Each number is 128 + 24 x the weight over its row's rms, rounded and kept within 0 to 255. Layers, rows and columns count from 0. Numbers have three digits each. The size before them is the row's rms in percent of the matrix's.

# layer 12 attention value, 320x160, rms 0.0391, rows 36-63, columns 128-159
078:103069090144118107061138124143118139114088100163097115141136134155128113148144128164146165157143
081:130103143160136141132100110141117083132132117176148147186094116104145168120139139144079136081132
084:151064133131095131130134071134106145121109145109145088120113114131138164127151116127124161126145
075:095095117117104134160102115102138142126168163130065180164169144102141137126131135145105132138110
083:120123114130155143157116124148146154170074096122117161155169109062125101162121184116184106142157
075:111094080104134098142097116136120121138119149172175101118085185097173122130111122115156130151104
076:118162156151126120135136122109118122108122160145143130119164128176159115133124168095161102084107
078:104154148159099143147129123092092096148114113167080130123138127170145155198157159121123159121129
086:143135153140130137114160106104144125093116098170153129128119095137151166118172106142095121121117
085:132183092108145122145103124163119123106115140111128138147193114090134118132128150135133145110126
077:104107116158145135120146105151099131124126129125170127133097105111085091178200111089122117125118
082:143118068108140179126138174091167140097135121149146109132103128106114124103202073118103128129124
082:113128130100129147086135166123136144132114143122103160100113144099109074102092158123126141101138
078:084131130059123092123113106102173117115120127156123131138144112160151128126114164122121141158119
076:145119112140162114132093133130139120140123136154173111134157146121120115128147111162188117118115
082:144124096091135117118104127116132142143122102112163154120123084111149074122146105122122128143128
082:131144105078124126154145116110106145120090130128148109085169147163134170162144150148111092155136
081:131161092097127163130112132122142134128130136109127129139175092155120162127074107102174116125127
078:119109109132156116114103129177118148122125147145159135118097146117111113158121119138131130130166
083:114169131108124114099113078092136143118153148151159152114125125158132176103104126111119159146145
081:138137127130119087143151129123105107136113149117097106099152127140122128201119144140118150134142
078:114080137149139116135128155157142147149120102075150105108129130175116146119124097155166095110141
082:123122129117133151126128127106139138193131119162107163155124131127124107102110138092157117127138
076:102124118135136119154124096154152117137139128161108163118090141108085099117145111122138140140098
081:138132119131116139116133118086134125135085123119131171097108167193145150124087115134112129114153
076:115116123165101128147146160148157175094117112081137128129085139128105150129150144127089170107138
083:118097145128131127135156126121088127111117123112166115082155128121158129142166140118104130128147
081:130144122100136148084095140091118098156151157139114129131148162122159169145106126147163122168133
# layer 12 attention output (transposed), 320x160, rms 0.134, rows 36-63, columns 128-159
070:163161171136154139143123132121105100132154080069140141160096125154115166112137151121102130158138
070:112129133137082157168141155119134136136127144079109096096154156121131130126126085145131135110096
075:108180184144150152141094150136177125130154110104158153126073115140137135122091123093143170124112
068:167156120128172125101115115147132133194090143144166145103102169120135145155140119078152115137136
073:139150102104103154108147138106139122134156179112110098117107148177126157103143079105122084144066
065:132126162159109178139177111091147112079163074115131114120174072109109123122121136153094147091138
068:147123122141123165186115082167112132172084124096126136140061140132140101127127117119082201107114
071:099119106104097108125128121142150150122143139138140160138100155066138093102125122076126108142112
088:107096119115170144175110136141114128137136120122137118124130157114143097129122132146144160131141
075:107104151143106161156172126094142144146119118189090112109081166156111147132111093145119168139107
068:174139164111146099133084117141158153118109149144133141167174138145150136075094141141122110104117
073:124138160144136102137130059142107134111148124173121122113134131145118120124051158131131117134149
073:129109133134121110168136115150105141123083084120116121111107122133135127116180106146130108139110
068:121130155163133153132190133188094156140157099082140143109152135109134119145128117146083130078137
068:145130144131133140154145078120140091120127115104121141119153097155125116097115170142099117135128
078:081073118113101138131182107152111132118123121164106140112139175140142155124134129146122113119107
063:103133173125165134120097122151155158091143091131153124164111142122098093115090110115147174141134
067:128116096123116115141155080121158137140138157146120127086109126161134083150146149158112161164150
070:134112138152079155111150149116150076097117123150083100160135127122085163105130143169129145150122
070:156079145106114108147164147209127095095123096083079131174138123104146102110126125175145145127095
074:105108134144164124087067161143155151116123103174174157170078112138126143112115109138128121143122
070:121155119071197140129099100089118144150161177146115131151129137123116109127134167146109151152095
074:153150134108091121133158156181105159103118130083109117094156106128119118134153065152124113164082
067:156132120109108146126161110093134088085146110142131137117161119128139152175085146124062132114157
075:107118114135154112097154128172143098087131132112149116175159141076105121113151133126143110153099
072:122178142155157141077128119081139108151125148138155137107120113146101148092083107123129125116178
072:168160155107172128097135139097156103138151117129106139137102090141100134141096132132133133120117
073:139093106082145136115145091167174140080127098165131149105139142182085098129123145127123124093144
# layer 12 attention query, 320x160, rms 0.0427, rows 64-77, columns 128-159
083:077148129113092136161110150192133135100114116138186112099117089093118120128096146125097101121159
086:147122133133154104087128103116091148179146185085098080130131153132176146126121060138135122103132
092:182139176155130119135118146133110136141084070146136123132092137157132148129095133130119130106126
077:152140098112129085130121150100123106154182135116131117065127114151166140140113105134128177111118
092:138130149132083146155116134128104088122126128123135101150133123127100086122130171090112135119106
089:101140110126151129128116151123121153110128114108180119116128130091121151120144135116115104109165
076:174149130129132138122107124163186135126117142127124147106098148126149143147093086106138110128103
078:129114126101180129113109136119137170166172134105098152130162118132165141111129180122173136110090
088:120116139107095126150096155141094155122115095155142135117149121117112079136150135117109168103096
090:156121117150168153091086124082144092174097180150114135096136136130116128129114094142126138140127
083:106155152125109163131118133127119116145109113106116134154100149133167125146092141168116131145184
088:109094119073144139122161097093142108098135086154045110126123086162135116131115105097162102137120
080:160135100117152172139138095104158127139136117080103163136160145136142157099099111121151106158142
097:125110101130151138133134142133120150133155104090129118117150118139119117152079092132126143130159
# layer 12 attention key, 320x160, rms 0.0415, rows 64-76, columns 128-159
080:130122135138149166097109135162148141146121112106142124100127107144088141124189158155070131146162
084:117120129108118123118142097123109104161145163170119112096131171119169117109113075158134103148130
094:134128132178141127143133119117077155095128140217112093169111132137155131114144114143124146128139
085:075123111149135105139146098111133142101152160157137119075170100090148113098131073133162132128144
091:173116119118071195128051161123133137112111103072117131111140158108112163155115121118139139134101
083:136145118164114164103122144118142121143115094086123149119127108134149118137159143133094104131127
078:141130112130106133090139160106152118128124122149123174150071154129176153115113137101136168128110
081:104136134130151136142180092097166170104124132165138073125081148132143094110114076118165127176153
087:111132189127146160129098149134123108087118094045127097126149146090123113177180108125124129129113
088:145154098153125044119142092124131111149175182189143114123133109100156129089123087112146112130167
080:113141142137120100132109112105110161125119155156118100173127081110149105130148078145138122102140
088:072099119126153100164128106133157130111192123158128102111162128108131130125150125146126111107117
080:133120096087118104109200112125121134126134113179146104117096166119152116113099103136183151111160